Each number is 128 + 24 x the weight over the matrix's rms, rounded and kept within 0 to 255. Layers, rows and columns count from 0. Numbers have three digits each.

# layer 2 MLP down, 768x2304, rms 0.0434, rows 51-159, columns 1280-1407
102082145113161082157131109116135124120180119110114098084137103122084090122042133149176144137135111127114129115079104120113126127137135126128102093167139126105130117151128167164135115111123094098127139105158146113100146113108151123109122160154134154123099123152164164134140137136135185111113134074110108164099129134117176113114088167152105117099130109117160115120196130130144108167141
103131141123137091153116105110143100100139129092132145174129106111147104130121183108138118089129148186115126132121100136120128140126114121122111119170139128112153137086169139148119097176136137120123136136108139120149115174129098162100127128095136110134109108102143134129170146176121129156139167139127125102143120154158139164121096126125096090099147093111172134160173199086146200099140
136108100128111101129134084135118147150061101148119108104142137135117158142124068133116116155132114152102123167154141166078084151103123142166143106126102140148133119138142106118096089158140112171137138151143088109106100109083118107162134138101071113080086145096124135123137138105127153134112163120090159098140118141091128107131153131133109122108093113099126063132103128159145136136139
096099144177135134109139146142127098141108152130078144113152117159120089150125156114146095136102114138121107115161124123144168120114121102105137136128118122099147183155098142146076083124159092137132087165112108138124121134126120137175125115119105100138129114095143090131095117149112124124131072119159146108136103136121152129101121149179155093133104121098117138130172106154104127169136
128111121136141108174134136124114095138163131119126094127116099134128155098155146124152139130105083107166117152086157108132150126135124102125124123158121110171141126103121103123154153125125138125117071081124111158127147149105181144124105126172151154100141155117137133121141179145101142103123136139156124129149144108115149093103149142147172148169125122128114118113152118163143118127144
142126129085102123100144107132131117114100135152138116095128159116122154167135119125149125101119138097083094138123093085141086092139117149101107137086122135137133112110155114121125159174080094084131114136154134143101102164086135133158154130141098086140104140125154123117102100151104124173114119122145131102133131145112118124122117134127065136106114077166111120136116131139128142139152
126128063097118118143150106134193106092122137137139135136116127142127134116131144126128100142101104151156087127153137100103161172107109117150116094174202129148125150145179164111115142110093143103105143115141137115139143139102133111127111164145136098088115097140150136094136141177124119155101122109137177125136146106157135101135153108141141128131135109099146122152118139145096150155144
160136098147154121139156145118107146119108093121135158092115126137160136113129156095174134127141103175116146099139121127140149143138099120107151132136084140114133128145084112099112150126104179077144134149129099140120143131105117112136116159153096078128136122098112108133117126104127156158092128180125078088102140174157104162147113110140103110147097103130090122111134147174142136120175
109153127189153116151102085133109108130177126141120139087151099120129141149143096167116117124162149119119160100109111106109090131167128133124138118126104127101118098141190139081127168099110091096149132125116111106119112132111095126178096103165115134119121131068138128112133120118131162131120122121099141116164112138143107101151111100134110113128134130133122110120147094145108170158133
148148160132140134113132145132064108114148088141073142138134122117134093134123131104186135102161092154108150148115161118138126079137143122142143147128145139107116114125120135125104121121142131133103150118143128119135135130135134111072142135145131124129113111132114170105139122162136133121131124117115111109160147167133113123114147127186107128162127152128141107127155125121180081162176
110113122107134117139112162086124134166111098149136125121120112129100134112127085167107176123083119135101098128129139162125148144133157107098119137185091106116104126149080155112155151123149133160146154076138145126153125120075141143088114106122114117162145118099109099118115148101157139172116131133110132146151170159117104115137165126195104126083079078130136129102150119130136103161118
075136132151100121161099104100138115182112127127119112076151111141095123148138153170121143107117133138113125120147098151110152130108108103119116113138147148122147134119117157145137167147121139131130115154124127160123112120147150136180134091141146147111121123093120134166145091118135111108098127107153116138108136101096116113125132080135106126135105159121154130117153105140153120124152
159112166115162131068149140119132131103080099128140105129135114168121143123177137060105105098130150095114162130131119158182127115121091152140107122108139140134059105118120104127100120132090128136161094167080135127085140110136113173087125105151120142157112123162037111157129122147106095140143116111119146126083136143168141142144129104074156115111121105157114117126077108153110087107127
099129163145152169153124136123151112152139106113121087130178109084102144133167109121146144143124108125079139108120053143118087156125104123113150050164119131096125164121164111107180125150060107112127143128167100096136112149123102171192128144133111076137139175119140143131105097129122121127138105166140143123127136109131110139108153090109123131118135129138136165108151128130174152123164
111117134115112091132116110115130123089113105116111114129123120155143161115144138108151145162062081161135158092114109126145120142154151176084114106157157099148151155094104102123126101150172125196140174142128137120089118095131113159131152158133085128106204144128145150157081101121179143074087112161116112127130148153102161090154088134167159122103131102143119111111137154155151071135157
134131154163096107134144164149107129170155146174155111101121134143151125132127116163133127143146146155148116144159101123123120133108159157131160115139144127127128117156146113117167105135150087105145170105131109154132146157096154098102152109120130109149130062136103165154123121105131119120123127101126124129138143134164176166198081127124150116095125203147175133164104123128131102115114
094141102118144132104178128151145105116099078128149101139092083172142121130180104147123093131127111121088136125125161104102124105150108142154057168087143126205131118121097104099135156125109108092118137095134123107127142098151124113143090149142127115077089106182097132148059130147117069121104140099138132082082118107049105089097138135084142132163130093155164076111116131161089129102168
112119141163152090151140090124145132116109066104135102131156195116157139159138090113078104080153121129103114103128100097099169126127122064130159126143163144100144110156137118133138099141143184129132125135102138094130116121123130135158122123137142075103105134130148171147137117147168072132089147124158107109092129174161144130152100117151105137122118113153152147140179120123104136133144
119137111140103120132116153100108135076132088157087173128113140116132155151110110168135142128145119133112158131138091136125134125120141118125094121152162120126108139153052160136158124089124164125133123154143138140090164105097113177151137135095126159110114131139132116135130131135109125152121133122099145129112177114122154130106167121159134118137116162112136146089142134118133103156128
151162135112177125118110123102162146118140145096155085092144152149163119153125125142150163135137128068111104103090161101161151129153127082126132153113172116098095125121116099101130132163120120120138132166136141134138168170159216100076127110116132157115115139168122135112148194102132108163120106104131152119081133144138125162137131121126156113191126110117143109119185143120120103148122
162162099108118110112098100117153104104122124125138137115160108139151130129149144132062140157109127125078097162127181149112111105099112173163133098127121125149152102112115108122142083142169114131116142156125143175128100120143116098134140127100154115146122135085142128142111139168167131126094125130136170118155094133128123162157148117117099110126087127163144099106123142174107186127064
149151116149130111125177138140125117115120091147185101093163114138168120148130154226127161088115109129122097159131101099070159087162108146132123125103171140110098115136145142108148125104122141110116140089124123144152118144148105121174124107159122137121131157122126134105148149115144169120099196113136150117126164108126130139117123139158163134134132107130134093116104121163109110140120
138176105161152136088174158143094110074155145149109123154097144102161091102142125143160103162111148144101157135144118106138109101142146112131156144140118133088109132147053104119100084104144111116113146128152127137142134153127115099102129151086095165105196123119140148152116108116109152098134123110146102131132114108115123145090130103139144118119113127097135144106134143119154123113154
136150141133108126106141106174120083135127152128149081118124099131149152170141113139107143114122096151089124152101119101126158121145120123130088152137141089131143071124109119129083171125088136117102152103131117132153127104150130183109089150136115138101106143120151122110090103106107152127114127097158108144087115126092129130110129107156139125139164110147108151146139137120103137140140
159150127089177121149169117172132113123097079125123128143161147142171174106137111163139106182132116122110119110150117094139134167105125113151105153190117186147123179170186094121123111131177131120100114121176148175120107107133149115138126157124092115150151094142173148104093114131152136155095134166133120103090160118176126110141101137152155116144138121093170125139116168143156170110157
146112115121118114126144170147093111144105099127151154125178130156115123164091156124096133119163154154152124146143131136096101138148181142134133106114132133122114160113118099142138119112131118115121125171095120124163137094082137103138131094139105132117154151052105092130110101124118114093090112167173113126145145152140100126106076136103073126091124126146160135111145149124131149139109
114142099123148124132167082107095099120126145124101141168133132131155127145135135168157137087175095158105115145147189095168122128146155120089106120118136127153145136138122107139158126122130141108152117103081114120121114141099122159137117120130099129134135113114078190109117121115149132090143151080169143147119151143107074132147145084157114111148169163115101134169135115112116089140100
164085133123122168140170141124108177134096152091157146106125137133131098109116125109121135139084170124107129124092153112170127121116124134138147109142147154128123139152149155135153148088108149150102121159119117114153163098135153132119141179138128086108106116123156160140103107168120096153116112142113115113129133137150151126111094143121141095114125142114176134147166107099133142146111
122125126125145065129121114153148112129104128122148164134156166110176121124136151105148144109159111140163108114123140160138133150170138139145130112126113122146157144138137115146115112147172079118128141144126109131142121128134127120109148105156130147146097151140105150100154162100097129166131110178096113128140140146152094131132124123150090126139131118128101129164147110135190134148144
149080107141134150120148176106116129101158119136136121150162161120111122104154127132112112159131149108093131132068129112151088143106145121108095122161083100112132147125144132121183118095147082102133173138119149164151116132118138137075140136151102142079097130126103108153141085127131115165108108102116135174158106086193180159119165097089131143128120113101119128127155134126145137109131
123136087146079176138160084173150113118089129121074131086161133112117144120156110103115125159116136124076133177106099117112107099117092092111141086144133140113113118111136134129129142126086147107129162174167081122122134112105145143178128159167118077089128095072148179127150120141140110130122124125133130144158130160136120148140127111102120121130092180137168094117102090120137079153144
097109157102126116111139126096086151098076045167127143145183162129127124126122122116121128130110126148068122128145110176176121133098113159100099130090050133143078152151117127118118124125122062155145152138169129090113087146131105105133129112087092117145143116054075163175135100158118117137131178131143128093115113135119081123165156124112185141147098106124157111093153106147123135120163
159141142146131161132134130147118164102155161162137157120155141150126112151115116118146134095130164134139130098128115125111155140139145101132135143104165124103112166095080123152142138118148104144100151098120157143142130167152118111125139132104165188117181106106170116121134156120138145123155137115135147134142134127086077147111115151152139125085130115114167145122119158149129115119112
150120098107134097125134146115093127142150096155128165120167140142165101094092155166120125123153105178114098122148126168167131137125157105149146125113063079165159123166110136111121048133182131133128137160100169123118129150121144110136161146081167161143100138164135123123104077154116127154117167122103126102098127076062131152129103143105109102155095128082125120144097134097120099114125
129126091113083114151122132158139090134141126144166114100115120112098172113142145127115137083112139127121149137107125120085100086151166123120117114117136125156140099109133134105124122143113120096114149081109131105138155177147155128130129133138135130104176085139136094121172120104097130107069110108154089123128148170172135112088163130069074101122161163143136100111156105108176138092132
142108161115148144122107104139169131174088121126129114130125141090119158136087109150131132141144117159130092093135186135125154101098090102128167160140142123102136090107098127160124134102135130125122073108083153162142119136105147134093122122129078127159086088071153127127151087118082114099112109144098081138106159137183147150126103163124132158146147158157097130127096124138124109160123
136092112144129054154103124130109137138163123125159110159122117127097131109137142106100166191143127117148122154146139148091141140161109112147156112157156113086130149149112129150103131176161123176099147112105142103091122153125127143140155138140128126146115133108104128167138175135139110152147127132133134140128129154086120137123125122139135123149114129107163120126134146123091116150149
105130116137121115089118172142132115106103148133126106140162112080089158148137130160141121138127104109138110131080177118118170120100125177126133134116147128146170110161095125132109123135149137100136116131113123102097143156133099143168110123169122142132146118125150122155151107092123126143112144107157157080161106124126164111167112112133138110114139082131162130151145124105098130148164
159116105131171152138124134142099114107114135120147170106115151162139101109125157129160091101182128140140126111170133120133078141132107135130140145163092106131144148111144121138128103094134094114124119116122117139121105157129068142131110112078144141148154152144084101117138135141163156082078095131137190114126123127115136124090159147124154138167149069101115063140135124134185090145160
095076108125146146124119134148124099125128137105122125132142119091099139153094136150156118151098108157106149096152157109147122130091124103119159097129120129121185065163104120140164150067135127187112113100142164143110101087145131132082124122093167129136127138076151125125121121132106128113105101109114110122096097132091100122121114133111122122133112163110128174119135135105151136090150
160112137088157206118140147134134148076118119110151105170128128111123140151112154135113142130134177123135100162116102080133081100118095129147168175105137143091150111161116160182139151182134083134149119142112131138174123175116166165097111159132167151104121129108140120166148159145108103141127144127096122143126099088143145111111106123098112133132200163168140137070091091088165170068159
144133064135117131118139138138130089147135134121102139172149135125126121121118127122158126110184139146134115146151111112146119127101130169107143119126106155153166110117099117113156114159070138104125145150093155117146108138112092125177103125103135189130098135101134119103107131117126138105115152121168160148160167127118128129101126137120164133120181104124111135125141153149132095164165
125095089123137140140120119155123117131142132105143166108122119123167145104129102100120137165057095174117084131142121096124157150095111139165086154181095118124132078152149178133100148127131142129131122180182126145100108055127107131079106153144098107150118127094113140135107124133175129154143092116126115087145166110132111094171093151106157097144099148118173167146140134104119152127138
165144102149126113122115090125119163076118129113101121173167157121126110156113101140088136150142131137117160110153137139132126137114148132151147133112106128096111169131150102149153133116094142116103137119139121107123097123106154098179136138124102142110090113081146097153148134127113088155113107112170121154169109135135186115140130135133047098146127163113128170130166127138163131125161
115145144114116159114108096164134139136132112148096108141100118098092175128110142113122155123136114138181123108169169121098147150101123103131134159157091172137115213094197137139104091134124119117133108106123123100143137136110153150069143183102165153131158132120138084129108077136145135116148162114076168119122125144159162162118128136143148112151098146155080124133140154123102161087095
119158129096135124160175132128121124103133124137124122115143150129119114149149125132127102097191136100150146112108183149145153153153119099143144118180164128112115114122106153127145119131152119137125133047154126088149123104134132141117137137148140126141136101118141139135093104113107105159111139135113133154141153105134093132153101139154072142109080112117109135146154157115102170148168
091134116142103131112110112143138124171097117087135104106174136123161133147112112107141165156090137136157137110137087121112122134090116152110122127165139111127117108137130116136123141128179136099128113092106101134097111114142103066122180136190087139080127145128117133130118127113141099131109103130106139105111182141134093092121120139105099131126109119123138132133145137133116122133139
115144098141148128121140116151140130129134151144123093148097114136071106139129133126128111103147128127127111156082110108179124115128131130099124107128117052151120182147109143124116102121114126177120160113107159119101097123120132142127140089128118103130138130113121111141098124103105118093157152119132128110116136144107127109195123155161128107136145136128141105140121109103149134150148
107187131093111117123136066108129125159178105133128132128126126107101123116114172133158116135146105168171135079161146127143115152159128166094121106137142130150106091121132095121166146124145160144112147157117133117101160184144132131148126151107126142162117139161108114167127111150125109172111143135112106150195148115100144093112151162128136146088118151117130133102094125147145115125140
135158130152112141134147107127142142149118156108118097138135139132093155100095111134109113146107147108133147127130151115112161129119135139076057130159097130126100122141103097143176119125159147119087142158139151142117113112107132137131163113174123101111133136119110131151163173134132108144124093157156100129119147144110126130155101130077126137130170118125105189147190143158098126108144
116142130147104130114160127123151124170132129174146121128130110153118132151147140108146111102153152150095168126107148131137137136121113119115128117140135070137163159138150116112142140131105139096112116121141145129076128107134145113113130153133110132148128117158091131132107096145099140139102151119124139172155143160143145146133139117147102125098104164110148152129168138142110155176160
138121111067115168128140133101166091127104143132161115146132125122165136131109119179100159128151090151143114154098132130150135120198089133112134164109152151109123153104093126116124177158108161101094145116135136124127157161146175124154149164147140145109095148116134129168170122102137110146150131088179122139107133138133157169139099130107102129108147165160091186113116155144178098101130
116118133099119126128132150124164105125127108161118134147135164131116138103143163133096136116127115100129177106136126092163129096141099156124113115116112137105116106115106129134161152079122101116144142117142113151147157143121120161128109167120136182166125168121097096087110140116137148121075143130130134123124185167117154104114119102108100154133128141124144134075135139152095118111139
160146133118117129096162119123151116100120101140114178133110118174132061109105083143094143117122077118116104143134127107135101172135146159138113119117111168167144092161142126113132081157155124162163160104141138089143122109113139107103115114101104111125120065125093126152107071126088090129163145127139191124099149146137101128108154113125126127115106103109104121159064113127120163143127
118076112081133173074175129141170148092142146106131151142138148152140111151156123165111124142108132125072162121138138115097079147129118088137109152165140188150115148127108116119087132098116095144173131144061096075143143118139141108103133127148120096130078078123137117165099087133112132169143155151153139120118091089096109149119142102126138139153105108098132124185123098120103160140088
119187142141071171131113153133154104133138099145076137131120090110053136118076154097149092144111153148135199117146100160108128145123101136100136107092129106108118122134114085108137127095146082090159108115134107126145128152131108147130119103119128122115132123132132106105172172149136137119124108152117152107137123154106116164098110182148129134121131155140146097095100128148150113128109
130102096176137117144164098114077123157109156110127137132087089138124147103092119163129103151148105099134126154134130133133156142140103152094103105126110149109166145138111089106143160155153129122135120112154159128121132145168133143166081113099127121073151156159124105144078132139163142101158163114134154137083126176148131160134118147195132149123112084163107117136132138119148089070121
124113150089138110139130128123081150139139125115130156135182080155140134108098136135163134120177135129186109097148159105098114131120146135186130115139134093142128112118214150165144093149133098128112145143138119130173157144104130109138109117155154143142100105152202088121124130138180164131127118141058119118180127113129132159145107139137157141130116144103175153129121156113093192112168
127161101134109144100140151122089152143122137102136118071148129127123120105106114113162110112107190133159124104116152112103101133122111105132141122136111136161097134112116089126130121097096144127138136098161128092123115126098137080154148122135143099147102095143164134131165129128133111110134082134111110149149129122210108152119130097103122117139080092125120153131139129113119142156153
124071164121128086142186109151116118087116110117149093146142131131085145126171155145116143194142107131118092164129154086153088097158117133133172167142137204116113141122125128157121119127097144164106093173181147098076141087076166130128113115083144111112110135104146072094146106127122103120128121129183145106120115116117172117140141107123137145112114157134105160113131152128127055086184
128136128142069138119156163163117136096154118094138120140117166166159123113177153107099106126107136156144102117129136106145118069113139107108137150136134094135133162119162164109100105133086132161136156130142154131115160135154110131124114095111132188110127141156160129125076121131131119081118139102162103168113153096189128149104141113093129190154146121102139137138120085115145100113109
143165122149113123134110162107106160135143145108110129116149114151107170157141104133137110162112150136137137151191163193113160139159098148151147168130083118171137133093178092147124107120160121109093168154129126130116103156148124120190139157170184070131092154134160124136129123141136089123141111143120119177117096179092081117136128147132150110158153152116106151155115172158109126135133
151132120137112164134134125111136118114122137134090121143079144182139135161107098113174088089136087086141157098075110144095111136107109139149104131194164125091132142145145143125107119112157141169139165105144108072065113111150144087159113103101112146107122159084172149095131122069140135126101165149123135112167145138112117146180114152106130140160106086125121139128109134137124143164161
115123133125171104173144127109140115175176125117110101100171126121123112144151152117103161155141123136158100134129138114108096136122111086084132135149143108136151093158137116124134122131102099092143149126142149120211145111132135112136114132136133109160136120118177101154146158166131096101102116108112170178112125154132158140112140036125108139149154114139080119081130142139155135146125
150096128151122143126138111159146171107148107121162095136094115175091123135117130111156179112177104118083132153101122089112091119115133106142153128168163094138110135146138163133099093155102126112121131103130132123071126147136098120141087108110193139133161182151133142133137144131086135145144146122153130127103133121109090118137144091151074114121097112105142116159147143131125131130127
121149129141109107149121115084128119165111134154110121111101107148061094137148109128123138121121165115133147090081083156122114134162131120114137092134120106072115157133161145131173133135139099129128151118126086145128110091133106120170091154165126132129156114097128164138104075130075113112104145123093158158140165133139145131115139135124152146119088171123093116131133112167127120183100
076129144113119164108132128137129117129118116123118186156132108182128107146134127091172117117149118112152122119125105131122113123143162112089136128175118095157097156140157167123180113109153175143158110113173133145112131116121140163134141092122146129127156155124112151122159139085101123117130159167135137174140141138127088128118149111122121139108157127126118165157137111135050156116162
099142136094129137155142094107118126091101122145114167131119135147125147164117095135157164108167122151090147137121170147147137132172150176090123119129139137130085121111125137125137157126113133112140161092156160124111128084116127145133151146092124143173111126135141126091145129107121118153136089140137147110162147153066171143131149125149152129154119124113081134121130130124119131130112
111080077146116116155137166073136115142127073124168165140155150121137111143141117105121152157085142112121083131138138136110095130162149138100114156148152108160122112161144135125119100124119108137133147101127166116124118122104097127135142181117119142115131108155105090130168165168109127137188150129145118125161105180165151152125159151194127142143136115104149130102108141165133145126109
123130155134165163137137133131120122098137145132149082117095108098092146107147123114105153078161096115137094151090139118146137116144134131176117143170129108135100105101131152166158154135105125116128099126116121093147122137114135144147105094144143129147112119133113132137122125145171157123065144111130085148089123105163113138116125146162163082155105124156129112130151138114109146142115
126087118151148156142146131119141167116132101137157114139124145134169114152135155054109123094120114134163146155125121108111144100158092113109146167124122108118122178137103133149102169119098138157116155160123144145056161145139150114117137129113166131121162092146113150134145136153122125136123118121134089113138066157154143077096134146115170118175122113113082167152157141108164105119118
120143120162135097122136119133168121129148130127157134119132150106145134110127119167190124162102153142132163130154086113143140142106088147101117124159117150128164131182167151144121155110143100120098127138138135108133150168127140156140120164113094124152155094161158167131167123122179171133138137122124157094119162138126130139124186136056097138166132106093139171140096133116109099122075
087099137155158148133101141137156137119091142165144091137125107130156149141116109135092132089090110105125132162144138096141126164121132120088150124104103128119183082113136112134098125100123150043139171106075148157113132130111152143154126143188092114132101119116112112131126131124137173138132109120133114110111084152163148116125102095098103105170143124145113107121141135142125135120149
171145151154131131141156138157122119141139113115092179120118146146132152121127107095151150116127122096143133099117191134158093150117113098124140116100122083152120171147091102109135180151119140131117110143111127145125160121076155112141149132159145103131140148164105135123112133121124172087164177102103113141118112144140136148164072109145145150133139105123158135134125119157151064099102
147160178140064156125154145170113147152142159149122153139125127188121136137107138089131153077150133125166118127120117185135138154097081108117135155115117142115156141117106073121097138162126138171121123114123143139123143159119102129153137100100124135126170103090101076122137150125137161139134115115154105161162114102093138097149138141110115149137099147148091119154147141160089104117113
146143156117106098122146111135149095156077072178146133132107172127124088111160126144105160106117134095090153141114110133144120098105122122097127140098081144119096116120096094115174118109140076138139121088107090170152111072131126114100104116100094105158118136091161120133154121149143147119100112137166123113125143153086109137155082116149120158119102111141103139106128078139148119104099
141160134140143202143159154106126097154089088125124185131167140112139130102141158145106116116149128113157097133123121119152117107127137128125198115086113172178140100128131105108106165088112110138108129089132164106156138128130106115128168131109126145110145107162119127080116130144160162150120125118141137103158160150172121126141130140141119118109150091128156124121106152139151149136143
136166107077122171082125121126127141109097132126134131129138137140156109118146129138117111118121081120127092113118131120124136122112112081150086147128139098147134145087094104113135114126157154098115105114151105161118108124147132147100153113143143113137096096124106118095090119129117121121080161106113127153111108119112101095127097102129135113115151103146125114180198147125116165121153
168087148103158151096151077104140083110107121112139114140137197145115085099133142090130115096157128145169087126108129124106105116142117164109111076098126137136131098116111118170133142136090139074144148134142154114153137131076111115151120146129115120114123095103100152136110149089103099105110123120139133096164128130120143129092129106115107127120162143159112092106119090111114119111148
103100132148081140114148131137112144142158157116112098100105116085117143142140165124131120143112141102158119128106125099101159101141121115138142128163163102106108132106155131134122180138067128085168152087148160128146163172147156123158131156118167119106136117123100095104152164128159124079127133158132108130098126144124126099101078174099098129109162141137134168111082167105124217152138
126136137120137117148153086149134123157124128146142095109146131164129145090113156078095167118109087089143145146133092106131137137157128166084158141137107169108093147113159119141146139167098138166136131140138162125117152127159112119165125098095120134115107144108090131103168149096155129155137123158174115123130125127138161131075089092103125106167145121125173109141125158131151139115093
104095139147130139128120124150176128121129141125073155161115112138141095166113100118118100105082153090140094142150136113083135154117125159141146132160125118115182147131137162140083136108143095131155141200150117129089153136143117075100151099129118095116113163119151120131111114137149146121155148134119099128122118144135133105135142164152137134123159132105111124150123143113082151096169
121131143138099091139118099157151118131135113137142111120130124138137113129120144093094117117119129142077137153099104073146115121093115139143093116178094136146129129144155154141091061134105145144142118145140138091117107113183110090161146093129101123136124110092134121156075101095106143131143148107167131123145171138146107099117129106109123138101127135084160204122119120149196085112182
102122109163146137145069125088121144114102161119120127149058119074146116131104086158137088152068135179174088093133155084135188093122103052126139129181135151082128105160090132123123108105090145136134129146110170128147165146178151144120112168128116123119103138132143146148163157129078110128119119146174098147104132184102129134068101139106126148153106183106146165149126109078135105152125
157155142168117130159135172140087115132165121113146108127142096149157146131137112097127128121143092121112158129105115161146122112140109109132134107118138126114085071074173122123075184114095104105122148131121112117094136133145093131144123120129125101138127119164166165128138148111104133128143096126136148140181121137167153169099124126110147096141115117155117144175094128148143169153077
156075129172115123151120133098149142136138120158140106151102105105145106150113134147091149076061135065087146156114110130136127123154120146107100124109168125118118115143166120148155096131146107156136157119166108143142147159128112137160113103161125109147155155141108058062146154102113155097159129123148162116119129148123086180142129162102113111158173096151073087117100134090138138125149
140157156105145084118135142154148086091113074139115124122118145135151152163107087153065114144150135082117145117108142155090109115137150154155098121110110138153106144182129146106138159104146138123140149077153096125144082098036084115124119123115113096161140129090131161155120102123116119094091104114117172064123180170075129122145109132133086176122078143148129099116123085135090088100147
148109100129097111118144115079100130104143159121082127128113116134113122118128088106139136120146072135116141136112125119143122136132150169131087123150125119116144122148089145088137129110103140149139190111157126111141126113102134135119132146099116112121133163087157132127102115087099155155152091108134142117114170130088144116113182127133089116107121104115143118134149118142118110140125
163149161146154103145063093104115133140165139125144117136158147097129134108098134140138113065111140144176115103158079100122162141153148161105130141125117160084097145131078129112161168155123108123104153081102157111130167135098123127124126118127135102153122120114130120109148148133139142153160082112147114139184169116151102153092158168141097097113159123132139133132125147103121113144158
167117122134092082210102134070151136126094158141088092129118114134131125101115119139107133104143144118075120099129182086172108162139129143114111108153166108095143087152140135118162131114128134137182164103112129132189134124091160139138122153131134140134129108125136152131180121140161110098103169121108138176148143138128168143114134159124152126119088155138135123124100150128138149135184
112182156140160158148134156098104134133118125130150195128125148118179136132121137104092141144122126178121166147129108141105131113155104200108152138105121128175082156131140116128135155169074116130151143155114157184106174131136103064125140146154178084148074105145086144114134162128138140132169119139152151137122102143134145136132110146128113114219126158116151164149139121122111125114106
140094122118126134100167088109121152155121158137098116119155141137123103124128135173132126133148097143131129136100102172136147141110125099163181161111123094095146088099111111135136129141082130178124149127165122104106097150172146128083148109115145098141128127127074140076138148181129139086172164122148139167121096120123134155096109137122137119111109164146106125112095109108142096165183
117140144117154151128137095108078164175152194115131127180137137134150121123174170125123129120124122147127129161124095139150130136123138113125136165201125099122094145120158139116092136170142135149085113093105170137188143147128144153081127134076119107154122105156101112140151138140142131107126124126160131142134137107133113184110134093104148085122167169101120152140140141103171117142112
129095126142092101105140109125148145104105109132130155102074150148095148105136101115148157122129172104141110108115141127117094132093122140133096121165152145154136164146115153129138114137127146144137120121102152114088142126092137100141137123114112126152104143113136117161125132148110125140123165130127119078082130166109125096137094113113187147121147096120169140137154121123108195124149
143103113076117135130114118150111149146119096147122138119143145155121123074145108097138084158102136131126158123132088134172121145134145127142137107143134107142175150124134100128164137133140141167108090141121143167136099154110105122119166130106132130142125127131142139124131121143125114102151161160055131134110099133138129134191105116133145092099141142109082104147043172154065148108158
085124130114119089100122144121112103075116121117157148118127126167115153151076146072131118125136113162115088137128097149161102120146207100104146136142127161171090102124124159150108128146137100183171136163175117117147102165124121092070112133103142158152155148104123137110140137126087164109164165142118130118136174127094122119119157096097121143116119134124164117091111124103153138127163
147087097138123139114129184152121134092106143129161106099141129130102139143129138096103114136122124115096108137151153125117129106136127124110147133122143140122101114142103119153127182122087141128112154166127112139143111087120146102141151141103120100138131135156136185156165114140089119125088121121134127126129129142135151146139153134133112115105116179151147155143104147123140123103130
103126119121130162107122126121115141125128124127084152140124146104129132146130120100085123119100140099150091143156101073072166106131120161107092071079172125127112112138109091132147137150085164108117125159134173130119173129135136140146110137195107146152116155150091124143122090122153122155119099090162125110111135149090101109089120125098129105147163165108119142075088139171110095142119
159149113052098125125128160102134170136141154106111111163137192107107109133121138094130144142119160071137130164144119129177136133147076143111116119136118165126097118103142108137126105132118114123115157140115157088136146138134105156140122110081152140122117118095122168125155194169158092166124185131135180119122115102136127143104148126162151127111134144138078171091119167137119123125107
141085110139134114179154116093125156146126114122091132151124055113155124110126097147140076128148102130140160149152174146125114133121173162119150134127109135156172102125130081131136149159131133133111130122086156116123127149136084101115148130137155130133165142127142116153101120135115126105161161170135079103120161152160125129122096101141146115138163082127148133101112140132098108086153
144127119095108190101124141147142119135145140125112132114122091131141126176110140090142154106112151146166123122120149116170132113081140152097173148118126140132136127134089159097145102092157130106124141133123168101098142151144127120087116136121138197161160147169116168131154169084080142132149150104134122147178105159163121110120091117183155117107144182135135138173158159124123139160120
152133113105125123112145121124124138168116133131084112156149117093157143126163111123125145180151128134145130111152111129156142132129115120119154134064120172134166126102133133144123148119115127160147098161092118110138081102128105121107144137167129108122191122106124146149130096132171121105201105130130133107136094123149177098118113126139152159101125137140107126115135077130146088099126
138119099132091073108113155123130125114145120139132163134097124145137135105107114146147154136131132104077115075130138134130164141088111120117062150176135140093115165118167148126102112101118119112118127180152098136072079104117128102143164119122097130149138135112097139123161092145104145105079058150138094116153164108161121124185116150140129109125104119137112122122154104114133147201115
120140109157117115117107141149181149102116128132177134098126127145110162131116123116106107118132110092118120150081065119134148135139163150123111132105080098133142098131131110122142128112165106112129127128123135122099139114113102153132130122155136164107149116151099118119162150107165099140122157094156125133179150094116103145142145111080140129119126103149112117104136139156150146120163
121109126124099110148117146093093124097146138117112153162112110121175114132161139156194090114093109152102125121112136142145166094109134154118139131130106181123123122090147172153092115188144139116112157178152141118136087110149122154086128149080094148138147098089127114144093111147110144095127154115128135105135107115105107098187114123119143137164099098137160093110131137123112132129121
093124092144110088121140115132137094100156096114152166157117139132141147133119098093125092146141165128079116130102123129114147184141157112135115148090136141118120134149141124130117150096152145149105148123156131117128123128130108132124108156119105131109108128148133112154130162152130137104145062130143082113125117144131152165133162150137134140116123109144135134132143118134168108114112
147180096133078147098109118127090116171099106107126152153169102127108126155116130152082156125136118173158144175130140207162109166134097131098132115183081138134147135111138149148140135078176177130130152087111126110119101127169110163148141179164111121129134173087169141157132089153146161113090149113164133109131136144159103157070123132084117095133108153100101151121164105121178148094134
090162159108134116129122107133116151173146156110176132115148174144149126155114169104152108180148135176125130134174122071105143078159186117129097157122164123155109136124112119130137123147087139144130126109114154110136176167150147150105142116108132137119159102196102089072156133128147110170081109137136154172108146114143212116081120103100153127182101149115102174117090161129154150134133
127161119157119094089111169157072107095123096159156140103125150144128100130129086148087114105129111127053159125149128134155156138097148104111105125136067132127090041157087108109135148126154175116136121130122076118146131115131113116139094115148123078128151097128109094142113107093100166149126132106165153142167139123115093162112139118119123105096131136117126158117153090121146114134074